Part of a small language model's weights: RMSNorm before each block.
Each number is 128 + 24 x the weight over its row's rms, rounded and kept within 0 to 255. Layers, rows and columns count from 0. The size above them is the row's rms in percent of the matrix's.

# layer 7 MLP down (transposed), 512x192, rms 0.0678, rows 398-421, columns 0-95
size [110  99 100 104  94 102 110  98  96  95  99  93  97  97  99 103 104  95  97  97  99  99 100 101]
[[ 98 106 136 121 133 136 102 170 195  91 100 112 118 163 155 161 133 150 160 152 138 212 127 137 159 117  80 113 183 112 108 118 132 131 142 116 146 131 101 116 154 144 166 124  99 139 147 139 115 135 123 102 121 120 153 110 125 145 151 112 149 158 140 116 110 152 166 126 161 165 142 175 159 119 131 108  72 141  91 120 134 137 126 101 130 115 133 116 146 100 120 130 123 144 173 172]
 [106 136 104 119 135 108 125 135 118 151 126 138 154 138 145 119 115  88 140 160 129 119 145 181  99 115 130 135 123 124 140  95 212 174 161 131 133 153  68  73 141 124 123 114 127 133 132 116 121  99 136 124 106 161 111 112 125 129 159 104 130 181 101 156 114 113 119 124  74 156 115  95 143 126  74 132 119  82 130 161 174 117 153  97  93  95 120 144  80 117 135 120 106  95 173 158]
 [117 144 142 172 144 134 125 155 121 104 133 138 151 113 118 165 121 123 125 103 173  82 119 124 152 141 124 104 140 125 122 105 190 117 111 105 134 132 109 102 121 123  53  98 104 145 168 116 168 134  95  99 125 131 124 121 137 137  99 138 111 116  99 138 146 126 152 125 123 112 129 123 155 154 167 144 131  94 126 122 162 129 116 172 126 122 136 146 116 101  79  97 108 161 153 103]
 [132 162 150 154 126 184 143  98 131 155  91 126 173  86 122 147 129 161 129 113 108 174 133 127 123 107 116 143 108 118 117 152 167 180 108  97 152  81 160  79 141 113 176 155 110 108 117 148  93 114 168 152 144 158 111 127 124 160 170 109 141 152 139 109 122 144 143 136 110 139 127 107 133 100 173 119 109 126 126 108 152 102 149 147 137 156 124 139 142 132 119 126 108 118 122 141]
 [140 147 134 168 130 178 132 148 124  87 137 136 151  93 137 134 125 141 131 168  93  87 183 116 141 142  93 126 138 113 119 153 153 100 127 121  95 140 124 129 160 139 135 154 106 108 146 118  91 117 147 147 144 111 187 118  69 137 142  82 123 117 137 118 151 125 145 138 128 104 112 125 122 146 146 164 130 127  94 114 145 135 109 134 107 130 122 140 125 102 108 161 104 131 109 136]
 [151 137 156 120 119 120 105 126 140 132 152 141  98 150 151 132 111 126 110 140 106 138 116 124 146 132 153  90 110  89 125 113  47 132 131 112  99 128 161 197  98 124 143 171 163 126 119 125 118 135 165 123 128 127 115 124 135 114 123 119 127  79 126  69 110 120 107 152 156 134  98 135 112 211 131 163 118 143 121 148 130 113 167 115 132 132 130 149 139 112 179 100 121  64 131 137]
 [142 130 146 191 100 133 123 138 139 144 156  87 130  97 127 127 158 129 162  93 155 125 115 104 103 112 166 143 126 153 153  94 104 167 161  61 111 133 132 120 150 128  92 153 137 146 126 118 161 141 164 145 123 136 153 161 155 109  97 126 117 107 136 125 123 126  97 138 114 141 117  77 151 161 149 129 202 147 135 152 102 151 144 139 124 169 125 149 129 104 107 123 152  98 120 120]
 [116 164 102 117  83 177  98 164 144 102  70 109 111 127 147 117 111 151 109 103 171  95 169  75 159 142 148 117 127 135 161 122 145 150 129 115 146 131 183 181 129 127 119 110 109 141 148 132 131  64 149 120 108  97 119 148 130 133 170 121 136 136 139 103 120 117 115 127  80 125 158 125 134 161 108 120 146 105  99 124 108 117 133 146 104  91 157 138 135  82 123 116  94 143  81 113]
 [148  81 159 122 106 150 103 141 127 107 145 144 112 184 123 132  93 127 127 136 164 135 119 147 122 160  98 141 168 154 118 113 210 125 125 175 137 125 135 103 117 147 130 130 151 137 159  95 111 125 147 114 145 141 133 114 122 107 122 153 113 111  75 146 167 127 173 161 129 152 129 157 146 125 121 121 116 116 142 136 133 102 139 114 151 140 126 143 120 124 146 153 140 111  98 130]
 [129 116  87 166 132 127 104 123 131 174 143 150 144 122  98 133 135 128 146  97 119  77 138 142 158 140  96 162 101 118 142 141 146 116 128 136 134 112 125  48 129 136 175 136 124 130 149 140 151 144 122 123 121 124  87  87 107  99 136 152  83 125 106 103 141 162 155 135 144 166 127 136 128 112 150  67 107 125 131 140 123 130  99 124 136 104 110 116 123  81 118 126 111 144 132  93]
 [100 130 134  79 104 126 158 125 139  95 138 137 109 106 110 126 126  90 143  97 154 116 151 113 125 111 136 157 118  61 130  95 121 126  76  94 144 158 123 137 109 109 124 101 128 150  99  85 122 110 125 112 135 122 133 100 120 122 178 148 118 124  99 146 150 140 119 127 154 127 139 106 113 145 149 153 142 120 129  92 162 144 150 139 115 113  92 130 164 137 140 135  98 114 165 126]
 [142  73 103  78 139 102 138 105 120 153 141 118 138 172 129 109 140 104 108 107 163  76 152 140 132 123 125 113  98 125 117 136 110 134 126 152 102 141 131  92 133 114 150 157 112 113  79 127 151 148 146 171 123 150 138  98 102 110 142 121 127 149 133 123 119 148 132 165 135 156 100 120 128 134 130 142 117 138 118 127 113 115 117 136 144 120 143  72 147 121 105 127 157 115  93  96]
 [ 85 105 136  83 157 115 130 143 130 137  98 137 150 147 125  93 110 131 108  86 144  92 133  89 120 123 110 121 153 100 152  79 119 118 122  85 129 148  72 138 150 136 109 115 123  96 159 100 119 152 122 159 135 155 121 117 132 118  97 168 161 124 138 143 117 152 132 136  98 151 141 138 107 135 103 139 115  94 177 163 108 120 102 137  84 106 107  95 127 137 117 112 138 113 131  91]
 [105 145 139  85 145  76 143 141 129 109 136 112 128  72 137  89 141 135 131 130  95 128 118 110 138 120 131 152 109 147 148 119 164 160 190 144 140 145 122 122 123 152 106 117 122 107 147 110 109 147 123 125 148 140 109 162 131 117 139 140 135 109  66 150 135 140 129 122 147 147 145 122 142 117 118 114 120 108 141 173 109 109 110 163  82 165 145 114  98 121 105 117 172 112 164 121]
 [119 101  97 173 100 132 114 137 151 167 127 136  99 170 146 124 127 116 149 117 132 125 156 161 133 103 156  93 162 171 149  94 185  93 132 106  89 109 129  71 192 138 157 128 144 138  82 136 150 165 152 103 145 130 128  72 111 111 122 125 153 166 116 125 127 151  91 107 129 154  84 102 112 104 101 117 117 133 146 151 138  98 109 135 135 140 158 101 138 116 147 133 104 135 123 152]
 [121 103 133 147 119 134 158 144 118 115 104 112 123 156 127 115 124 139 122 118 125  85 186 121 141  97 126 127 134 144 137 113  74 119 138 155 143 116 147 123 156 135 129 158 130 133  93 134  96 145 134 149 118 123 120 142  98 148  98 139 107 123 173  99 157 141 126 103 110  94 137 139 105 135 155 186 123 119 136 121 147 107 122 111 121 120 139 134 134 174 125 122 132 139 128 142]
 [155 114  88 107 120  81 129 152 144 122 127 112 152 101  79 123 176 116 148 129 100 112 120 125 100 130  98 141  96 159 133  95 126 108 155 108  99 167 144 121  99  85 101 165 110 133 146 130  99 146 147  98 116 122 149 128 118 109  79  92 122 127 169 110  93 108 140 147 150 115 136  95  92 130 132 128 106 122 137 112 140  95 135 140 148 154 144 141 102 119 165 114 111 135 101 144]
 [139 135 130 109 165 150 112 156 146 143 112 137 178  96  98 153 126  97 121  92 122 115 108 124 133 142 121 138 144 134  86  86  93 113 134 175 140 115  94 130 142 109  95 151 156 111 144 104 149 150 138 148 142 154 112 112 176 128 129 113 139 137 156 106  87  93 132 142 104 136 175 121 160 107 124 142 130 103  91 127  95 106 154 188 124 113 142 147 131 131 166 105 112  99  93 139]
 [145 132 143 127 132 100 133 160  76 131  78 113 118 184 135 138 133 131 132 115 126 111 131 132  64 122 121 153 119 121 104  74 103 107 114  99 138 110 136 134 105  75 140 127 122 134 139  86 105 118  89 115 122 116 135 159 104 115  96  87 114 127 115 101 125  96 124 130 110  94 153 135 111 147 148 121 139  76 119 104 137 136 127 153  97  91 110 161 150 144 110 125 125 166 138 116]
 [107 167 160 186 134 125 119 158 163 101 138 145 113 175  88 124 103 153 168 110 145 114 145 133 149  95 139  98 129 116  74 109  94 126 112 103 120 117 105 124 139 156 129 171 139 184 137 110 120 127 157 122  96 115 113 164 128 102 132 138 139 149 140 110  94 133 129 130 114 101 159 135 133  78 115 146 149 136 126 127 118 128 144 175  77 133 139 144 124 133 128 140 139 158 125 166]
 [135 136 161  72 137  98 137 123 122 117 152 131 159 134 128 187 143 118 136 143 127 115 133 125 106 102 127 102 134 115 116  78  81 140 119  91 122 109 141 102 129 130  83 122 102 119 130 109 155 155 111 173 142 108  61 198 134 152 119 126 147 138 118 125 151 102  99 161 106 149 135  96 110 115 117  93 154 146 148 139 128 156 160  88 144 108 124  90 113 137 122 130  99 102 175  95]
 [125 143 147 152 132 101 148  91 148  91 158 193 154 133 143  87 132 112 152 145 156 109 120 116 121 134 173 130 129 149 162 110 121 127  99  92  95 144 131 121 134 119 174  82 104  94  66 102 123 140 108 132 113 139 108 177 118 157 162 135 158  98 124 125 113  90 104 121  95 155 127 124  99 140 152 114 157 116 123 127 126 136  66 116 149 124 145 144  87 120 141  82 117 127 149 126]
 [121 161 106 106 134 114 119 136 105 145  89 150 147  99 125 130 122 131 137 160 108 128  94  97  90 144 118 157 121 160 142 134 122  96 116 104  90 145  78 144 136 165 130 132 124 116 133 105 134 135 149 128 109 139  90 125 127 148 110 127 149 120  97 137 137 116 106 116 122 101 144 148 149 116 122 157 106 129 147 154 139 119 154 112 119 154 185 139 191 107 147 153  71 101 144 154]
 [163  82 140  79 110 129 111 153 123 126 155 159  76 136 101 141 145 159 132 155 101 123 129  71  87 156  67 116 156 117  98 112 123  99 102 115 104 170 136 181 167 173 144 105 145 120  95 140 101 164 152 118 110 129  97 113 100 116 173 120 119 139 133 174 120 152  89 132 139 122  75 132 120 111 123 137 140 151 156 147 152 102 136 124 115 161 117 136  89 157 144  99 105 131 133 107]]
# layer 7 MLP gate, 512x192, rms 0.0765, rows 399-422, columns 0-95
size [ 98  96 101  91  93 104 107 103 102 107  96 103  96 103 100 102 100 101  91  97  98  92  94  98]
[[111 151 137 146 145 124 116 104 127 145  92 105 129 173 160 128 139  86 163 157 152 124 175 110 123 123 156 128 100  87 116 140 148 131 140 134 107 127 129 144 122  98  90  95 145 143 128 123 106 119 139  94 110 133  82 166  83 106 160 134 121 170 116 172  88 105 146 102 108 123 118 152 145 176 113 168 125  98 131 136 140 140 130 139 134 102 107 146 131 141 104 156 143 101 135 140]
 [166 126 128 148 122 131 122 171 115 122 128 117 149 137 130  94 129 115  97 173 141 132 124 122 132 134 104 140 137 131 143 151 125 155 144  84 145 122 188 110 145 116  90 135  71 153 116 151 172 173 121 146 145 125 145 115 146 162 111 151 132  99 145 113 103 124 149 127  66 145 137 127 115 105 148 129 115 141 155 109 158 145 107 140 111 113 141 155 135 105 139 139 110 142 127 118]
 [161 145 110 158 108 131 171 177 136 109 124 135 146  81 111 143 142 153 119 115 118 115 149 143  85 136  96 134  83 123 151 110 123 103 119 111 155  94 147 107 162 139 143 100 156 109 110 130  76  90 139  97 101 121 135  66 136  99 119 153 178 137 176 129 125 148 122 164 121 113 142 146 130 130  90 126 174 106 151 148 119 102 133 132 127  90 154 137 121 155  93  76 126  97 128  78]
 [104 108 137 108 123  97 165 132 147 113 179  87 140 173  98  90 122 112 136 123 145 135 114 122 115 148 106 154 143 121 163 103 110 132 143 136 177 125 169 103 149 170 106  87 146 110 121 148 146 118 130 147 152 139  83 127 144 123 143 150 120 112 155 171 110 123 130 173 169  83 155 103 147 159 106 123 120 128 168 157 142 110 116  93 115  95 138 147 145 135  92 117 159 108 114 101]
 [143 182  89 127 138  81 157 109 101 150 126 156 142 106  92  86 179 143  92  88 151 124 160 152 139 134 107 136 115 124 145 130 151 101  89 149 141  99 134 104 119 116 124  92 133 132 168 133 131 153 130 179 130 140 132 148 106 144 122 123 109 126 177 118 127 134 141 106 128 121 132 142 125 172 124 103 110 129 127 119  98 131  93 174 152 122  87  89 137 170  79 130 104 128 109 143]
 [150 126 119  83  96 126 177 160 148 144 155 137 159  50 113 107 120 139 133 155 109  94 167 140 135 193 147  89 173 143 130 141 174  80 133 141 159 129 163 108 112 119 103 121 123 145 135 111 132 146  98 164  98 147 119 118 100  80 133 154 137 120 146 169  93 105 153 149 151 129 145 135 132 154 131 188 101 133 184 133 144 153 124 136 132 122 161 149 144  80 112 143 138 155  79 124]
 [171 132 146 138  95 157 149 161 104 118 129 127 108  87 134 122 173 139 133 135 193 146 185 143 186 106 104  92 150 128 147 132 131  93 164 102 153 149 138 122 130 125 106 137 124 137 122 163 154  79 125 109  86 136 113 158 123 119 112 148 134 149  79 123 131 110 125 118 126 110 143 120  83 101 105 142 154 143 126 101 122 156 117  98  83 127 154 117 156  96 129  97 118 141 118 127]
 [163 168 116 159 108  65 136  85 145  88  89 106 141 148 124 132 109 135 183 119 138 141 124 168 155  93 181 102 164 115 113 145 131 124 137 159 127 143 110  96  91 115 153 126 181 134 150 110 128  86 170 124 118 148 121  90 140 131 117 103 142 177 149 112 129 134 151 120 162 111 132 120 104 101  99 108 131 129 118 118  82 150 131 138 144 126 132 104  98 154 125 139 122 143 142 142]
 [143 134 148 158 126 106 110 107 146 148 120 133 105 133  68 121 173 118 141 148 155 109 116 133 119 157 146 141 102  92 141 111 166 122 140 171 162 145 149  76 112 146 150 143  96 147 157  95 154 131  88 109 145 116  82 141 116 116 127  97 131 138 108  99 146 133 103 140 143 167 189 147 149 135 155 101 109 133 155 124 107 121 132 144 131 156 109 134 108  99 165 128  88 125 119 135]
 [ 89 156 118 119 144 128 186 115 113 150 119 117 172 139 104  96 141 113 153 101 112  88 142 128 135 119 126 125  92  92 126 134 156 104 126  98 129 162 137 124  95 105  83 124 120 110 124 140 127 149 119 129 132 112 163 142 137 167 131 119 113 116 148 119 122 106 153  94  90 147 115 153 123 158 123 114 106 144 105 181 124 105 165 118 122 103 140 115 167 136 128 147 161 121 152 103]
 [166  74 135  79 120 180 124 117 123 116 122 165 151 107 192 127 112 135 101 115 127 115  91 166 158 114 136 139 147 108 117 153 132 101 163 136 130  88 148  85 161 151 134 138 120 115 141 138 152 135 145 179 118 153 141 123 148 135 115 116 163 145 124 133  98 160 139 183 136  97 111 182 117 132 103 135 126 135 132 136 125 111 128 154 128 148 118 122  95 127 102 143 138 146 131  89]
 [160 125 165 149 105 116 102  89  81 101 113 112 138  89 104 129 164 103 155 157 142 120 152 126 156 151 135 123  85 147 127 158 150  88 160 142 123 149 124 121 140 112 134 154 156 131 129 131 120 128 116 108 136  75 127 195 102 154 159  82 106 119 122  74 142  91  93 120 114 157 165 122 133 171 101 103  99 137  97 136 157 120 131  75 140 131 121 158 106 113 101 124 157 154 140 151]
 [113 104 111 132 125 119 128 139 129 147 114 159 131 114  77 149 121 124 117 144  89 129 139 171 115 112 192 106 154 119  90 126 157 126 105  98 119 136 120 129 131 112 131 110 137 148 141 144 100 127 171 131 148 135 149 121 166 128 121 132 153  83 121 133 142 116  80 143 157 104 105 139 106 107  84 153 132 107 147 126 126 120  84 152 145 124 107  91  88 107  62 157 135 131 152 129]
 [136 148 159 111 162 162 140 142  92 146 115 137 114 105 113 133 142 169 141 117 166 102 116 132 155 132 102 142  90 141  81 135 108 121 142 125 131 121 157 134 181 131 123 107 192 148 132 133 142  74 134 147 111 111 139 168 159 152 149 107 144  97 165 113 162 134 156  90 129 102 162 171 151 138 110  95 174 130 141 160 130 121 137 111 120 148 131 119 116 127 111 130 109 136  77 164]
 [127 152 147 101 109 129 114 113  90  95  89 130  91 100 141 119 115  54 102 119 130 112 130 101 107 111  95 119 114 136 146  99 138 107  97 123 154 102 117 113  90 113 136  71 152 154 159 144 195  90 123 155 142 138 106 159 146 113 127  94 111 152 106 129 119 149 113 140 119 146 144 120 208 125  98 142 114 153 157 135 105 114 142 102 127 123 127  68 116 160 110 148 109  73 124 150]
 [168 113 100 162 121 131  87  69  98  97 186 134 112 111 120 103 114 133 123 118 133 136 100 129 131 157 112 161  99 125  94 142 148 124 130 107  86 136 122 125 136 108 141 194 152 137 159  99 162 122 136 118 132 112 143 146 142 120 150 114 127  83 152 125 135 121 102 142  99  94 139  76 153  96 115 122  99 117 134 135 124  80 122 121  92 147 124 140 124 147 139 116 104 164 127 109]
 [115  83 168 130 142 154 138 151 145 124 130 125 161 133 124 135 122 114  99 125  88 148 137 130 114 152  88 156 122 107 129 131 120  90 106 120 196 124 142 129 130 181  92 111 118 121  89 175 135 123 160  61 109  84  91 151 100 113 151 137 144 138  84 113 153 101 154 110  95 122 138 125  94 159  85 147 139 132 129 109 146 144 133 135 162  88 149 147 145 120 137  99 129  86 139 144]
 [106 182  92 104 112 146  99 154 138 107 166 132 113 147  94 139 142  99 141 118 133 101  99 137 142 166 122 142 129 104 124 142 143 126 104 158 140  97 155 123 109 148 156 114 123  92 134 144 134 137 102 114 144 181 115  87 159 129 143 114 130 149 133 117 133 115 129 133 117 122 135 133 109 135 157 130 166 154 139 133 160 160 105 134 151 158 144 151 134  48 105 135 118 110 134 141]
 [114  88 115 147 132  94 124 111 118 109 115  97 119 138 131 144 122 136 191 137 159 126 140 132 130 132 142 145 148 183 120 135 139 135 118  84 124 133 136 104 121 136  90 134  77 159 126 126 133 133 145 122 129 116 133  78  90 122 137 153  95  85 130 156 149 144  93 141 134  61 142 130 136 128 119 192 144 160 126 107 179 149 157 113 130 133 142 117 120  96 106 154 114 116 109 119]
 [141 105 170 157 112 183 128 194 126 128 159 168  99 118 117 136 112 174 119 147 129 167 151 138 174 144 137 119 113 128 142 119 159  97 134 146 100 139 127  91 131 117 169 133 112 127 119 143 124 116 126 152 108 163 139  85 123 132 106 140 150 122  92 135 102 119 132 124 143 126 161 133 128 152 160 125 153 150 102 129 134 119  97 181 122 149 118 141 105 157 125 104 140 179 101 125]
 [111 111 125 111 132 125 146 140 145 130 109 156 118 134 159 105 125 149 126 131 126 125 135 151 167 172 107 158 157 144  99 151 136 100 132 131 120 131  96  99 131  94 152 160 130 137 152 115  99 209 132 176 153 142 116 142 121 152 118 167 174 141 125 157 149 129 164  97 163 151 116 146  90 140 134 179 165 149 132 147  98 141 139 168 138 131 119 108 115 136 136 133  96 121 124 110]
 [132 116 105 143 156 111 130 123 127  81 124 158 161 126 105 134 119  51 137 136 125 117 101 120 111  96 151 115 135 160 152 142 129 115 123 107 107 146 105 140  83 139 135  94 144 195 146 138 105 106 127  96  81 127 151 156 110 152 135 113 102  97 124 142 154 110 101 164 130 129 130  97  91 102 114 114 125 164 132 113  85 113 131  88  95 138 133 123 129  88 178 157 108 128 140 167]
 [154 120 152 105 103  91 105 113 106 132 130 134 122 159 111 125 154 106 116 116 129 172 151 137 125 133 140 102 139 152 126  98 137 121 126 126  90 152 133 105 184 169 147  98  95 115 110 119  95 122 140 161 141 152 144  83 167 131 163 115 104 135 184 180 106 123 172 105 126 126  77 177 148 172 134 144 125 197 154 142 145 110 110 130 118 162  88 123 158 104 142 120 134 148 121 120]
 [109  86 140  82 109 130  72 130 120 135 116 156 129 161 141 137 143 100 125 150 145  68 160 110 161 120 101 121  92 144 106 103 159 105 131 173 149 108 100  91 162  94 129 100 128 160  90 116 124 126 166 138 113 147 114 158 131 100 114  97 115  95 121 131 102 134 141 102 162 119 155 137 128 138 159 133 107 120 127 131 124 114 131 171 144 152 152 143 151 109 184 108 146 137  78 116]]
# layer 7 MLP up, 512x192, rms 0.072, rows 399-422, columns 0-95
size [101  99 104  94 100 106  97  98  91  98  90  95  95  98 101 106  96  96  97  98  99 101  99 101]
[[115 144 164 162 144 102 124 121 123 144 139 206 127  81 136 156 163 146 100 114 175 166 129 127 117 107 134 111 119 110 106 151 129 129 139 103 110 127 153 109 128 159 160 124 153 100 144  87 177 126 155 133 164 148 149 108 134 140  96 128 133 115 142 129 137 112 119 103 117 138 102 148 130  88 150 117 147 149 154 145 118 143 128 129 164 152 127  76 166 154  96  99 126 119 102 141]
 [108 102 133 101  69 167 150 108 123 108  79 124 113 157 127 154 132 127 116  81 116 120  71 153 150 106 105 186 124 134  90 125 124 141 124  74 121 157 102 122 144 149 137 169 132  97 108 121 141 145 151 123 109 123 135 138 188 167 179  65  88 110 132  82 146 196 111 150 136  96 107 187 135 134 145 154 105 130 113 133 100 116 136  89 151 133 125 130 132 128 111 129 122 123 106 140]
 [135 144  95 126 130 160 145 137 107 133 143 102  95 165 148 200 139 169 112 147 104 156 120 120 142  99 161 157 149  71 152 146 123 109 117 106 122 114 135 131 126 135 105 127 111 116 126 146 118 122 124 118 117  97  90 161 113 133 138 106 109 134 121 114 158 155 159 127 147 111  76 156 124 119 136 213 114 107 146 181 141 111 120 151 122 169 137  88 139 133 111 136 157 106 130 158]
 [151 121  78 142 124 111 149  79 148 173 152 160 141  97 101 124  85 152  79 160 133 136 113 122 120 135 119  93 110 159 105  98  98 125 117  81  99 103 139 133 150 112 135 163 166 148 163 153 125 168 148 141 114 108 148 131  66 154 106 121 126 137 161 119 173 140  91 118  99 100 135 108 158  93  81 123 144 131 118 151 119 175 113 119 133 126 111  97  97 124 128 174 166 101 143 165]
 [177 125 125 170 130 127 188 128 155 108 112 124 134 138 124  80 129 114 128 141 121 137 111 125 110 106 113 129 109 147 141 143 100 131 119 135 140 131 124 132 160 117 128 106 150 137 154 131 161  82 127 119 130 148 150 140 133 152 126 108 101  90 152  84 152 110 135 142 141 133 102 140 148 191 126 148  91 144 103 141 129 144 141 125 135 120  99 128 123 161 147 112 116  89 126 122]
 [141 141 107 127 116 111 145 151 126 123 160 110 140  90  96 139 120 152 150 115 138 123 125 118 115 131 126  98 158 125 127 128 124 154 163  71 138 157 157 122  77 138 100 143 126 153 131 111 102 154 188 148 141 148 124 135 185 128 143 165 111  98 164 169 124 118 184 134  95 127 153 105 127 131 107 123 117 127 146 161 128 168 120 111  84 121 120 112 129 100 162 137 108 161 145  97]
 [132 115 123 138 100  98 136 162 126  97 103 129 160  85 147 129 173 128 163 116 130 150 109 146 137 119  63 140 139 143 103  91 137 150 144 142 121 160  88 110  97 143 138 144 159  97 157 117 123 168 106 143 156 120  77 118 100 147  99 126 110 151 107  94 119 167 110 143 156 151 145 116  91 114 146 153 137 154 113 109 124 136 108 119 139 121 112 104 116 126 120 113 153 117 120 154]
 [172 143 139 124 135 172 103 171 130 177 132 107 102  96 103 158 124 157 112 160 149 119 102 107 135 165 145 107 115 122 155  92 104 133 125 113 104 105 153 174 138  96 103 132  89 142 103 159  86 128 122 120 126  99  98 125 130 119 148 153  84 152  95 144 138 146  86 170 104 139 150 129 127 154 167 127 131 119 141 124 144 106 145 125 126  85 102 139 126 157 104 143 105 158 125 106]
 [111 118  92 118 123 135 129 130 125 149 150 121 177 147 143 117 157 134 150  93 109 106 141 129 170 124 148 135 133 131 166 136 129  87  92 113 113 149 155 126 113 100 124 122 106 129  95 166 132 149 127 125 124 107 165 110 108 149 120 123 144 155 123 112  92 119 169 126 100 125  96  82 130 145 115 109 124 118 115 170  92 125 123 138 160 136 174  92 162 139  94 144 142 167 116 148]
 [100 132 190 136 149 110 114 125 144 171 167  99 112 130 159  99 100 146 139 130 105 140 123 131 102 131 127 136 115 152 158 132 132  92  74 136 135 132 166 119 144  98 101 145 108 103 148 160 149 137 133 170 117 133 176 113 111 144 121 140 141 146 143 194 130 126 136 111 102 155 107 140 158 144  91 122 105 201 116 134 119 101 160 113 188 161 169 131 140 133 112 147 134 113 152 165]
 [128 103 121 143 127  52 120 176 146 136 145 141  68 120 126 140 143 123 129 115 154 124 114 127  89 146 143 108 113  65  86 110 139 102 133 108 128 180  78  91 126 107 152 138 183 135 102  99 143 120 170 103 149 105 136 112 100  98 142 116 124 148 124 122 141 112  96 143  88 136 128 104 180 107 136 113 130 111 119 171 112 139 141 102 154 141 137 141 135 106 150 126 137 139 132 105]
 [124 104 121 125  87 149 139  89 120 134 134 112 125 140 145 152 127 146 104 166 169 114 109 105 130 138 117 126 106 133 199 146 111 126 133 152 154 128 128 132 140 145 103 184 119 140 142 151 128  94 181 157 126 113  85 105 119 132 117 133 155 109 114 113 163 103  89 157 144 180 133 106 124 116 126 107 146 103 150 134  84 141 122 113 147 113 119  77 121 159 119 119 139 104 160  88]
 [147 127 143 166 158  92 151 119 134  95 137 119 102 154 155 141 159 141 139 144 194 189  91  99 145 106 105 118 140 103 108 118 118 133 124 117 103 162 109 107 127 143 114  76 134 138 136 177 105 160 138 149 108 163 152 121 101 166 115 114 146 162  97  91 150 155 154 131  92 104 138 118 166 142  85 143  96 119 122 116 111  99 121 125 106 103 193 100 128 134  99 127 124 133 105 117]
 [111 113 110 129 140 134 196 132  99 138 126 136 158 133 115 125 106 134 110 147 127 109 105  98 109 105 182 164 140 145 153 166 124 105 126 140 114 161 104 111  88 151 127 124 136 152 125 127 133 146  73 142 125 117 124 151 128 132 166 143 129 123 115  80 126 144 150 110 116 130 126 147 207 128 134 140  96 126 129 101 122 115 125 156 182 137 144 144 124 153  85 119 109 132  94 119]
 [128 132 139 107 152 169 110 167 127 126 126 117 101 118 146 135 120 136 129  75 119 155 105 145  97 153 114 129 105 114 141 138 140 145 115 170 110 118  90 125 173 136 137 143 105 164 123 111 119 105 174 135 126 115 145  94 194 102 122 121 144 174 108 145 131 180 116 126 130 150 161  96 153 124 151 110 166 132 183 120 118 113 113 105 102 113 165 105 106 122 103  90 125 128 160 156]
 [127 153 118 143 133 103 162 144 127 118 140 124 177 112 113 132 124 132 118 124 128 102 161 122 142 103 112 150 123 153 149 118 138 111 158 124 154 140 113 129 123 111 124  88 172 139 122 143 103 136 112 105  88 127 100 140 125 171 122 150  94 115 130 139 119 131 141 159 120 158 117 149 142 134 122  79 168 154 134  95 101 134 150 155 161 109 155 122  99 124 116  99 110 131 169 161]
 [166 109 175 147  51  89 118  81 116 111  97  77 128 161 107 121 118  92 125 122 105 149 131 155 161 110 161 111 102 105 141 157 137 180 114 106 126 117 144 124  95 160 145 118 111 176 144 118 106 130 142 125 129 102 136 128  93 133 146 132  91 129  98  93 139 139 178 142 146  96 119 131  95 141 150 111 138 132 154 154 173 143 121 106 174 148 136 108 113 100 111 138 126 160 137 106]
 [107  74 167 118 119 100 103 145 124  94  95 111  98 114 130 103 136 117  95 157 150  98 122 150 153 134 115 151 175 114 141 100 154 131 131 142  96 164 154 122 169 158 126 133 129 178 112 154 124 170  95 108 115  87 109 138 122 101 138 166 107 115  99 145 119 138 120  88 158 157 152 133  59 113 117 126 147  98 161 141 115 179  95 137 143  81 152 173 131 151 124 111 130 153 166 100]
 [129  92 158  82 151 149 145 136 145 119 100 100 107 131 117 143 110 105 138 169 143 173 100 128 113 131  84 165 126  99 147 165 127 118 159 143 147  75 125 134 155 167 135 189  68 147  84 135  76 138 123 137  85  97 112 145 121 122  78  86 156  98 128 153 144 121 153 124  77 137 119 110 121  91 110 129 132 141 145 141 153 135 122 111 150 143 174 124 125 135 167 143 133 154 146 101]
 [144 109  72 130 118 172 152 173 133  87  99 147 113 137 164 118  85 143 134 122 147 128 128 146 148 134 128 144 179 109 124 111 123 146  36 120 126 140 117 111 119 161 113 109  70  90 150 119 143 113 164  99 116 209  87 116 142 126 116 146 172 155 146  83 132 125 131 109 144 137 145  73  89 155 127 137 155 154 122 119 109 147 127 153 123  99 145 135 114 169 126 155  91 132 129 166]
 [119 158 101 136 114 106 120 134 150 146 128 140 187 142 119 112 159 145  91  96  80 138 128 166 141 114 134 168 106 124 116 133 132 177 147 117  87 144 117 104 123 108 127 103 176 152 145 115 110 139 146 155 163 116 168 131 127  90  76 108 143 117 145 151 122 151 117 126 160 127 103 134 140 107 106 144 119 143 121  93  84 126 134 154 147 100 167  84 129 165 148 131 169 140 110 133]
 [167 104 125 141 122  98 111 109 156 134 120 119 137 153  90 152 126  77 156 154 163  96 119 140 141 124 133 112 126 160 121 111 146 149 108 118 120 106 137 109 110 142 134 116 134 132 122 126 117  88 114 116 108 128 148 121 157  95 158 137 115 100 113 130  85 150 147 163 130 136 137  73 118  87 120  68 142 169  80  97  77 118 120 108 116  98  96 148 140 130 123 103 142 149 108 129]
 [129  89 126 142 131 138 139 143 103 100 113 129 121 142 110 141 154 126 171 128 121 121  90 116 168 116  93 123  83 171 143 176 155 119 144  87 156 121 112  97 123 152 133 104 108 170 117 105 168 154 153 126 116 126  88 120 129 114  99 120 165 139 123  97 166 129 136 176  84 135 117 114 139 112 134 108 177 115 134 108 155  84 155  65 142 124 109 116 154 150 100 172 146 106 126 121]
 [114 135 129 105 116 167 147 128 136 174 146 114 103 117 112  98 123  92  94 117 112 119 136 130 134 120 169 111 144 102 100 146 129 149 117 163 151 101 121 118 144 131 137 116 139 116  94 157 122 135 112 127 104 135 155  88 142 119 117 163 135 153 167 165 109 152  73 135 128 108 113 139 126 160 173  94  99  62 150 164 137 162 124 119  91 142 125 119  93 110 141 123 160 144 113 181]]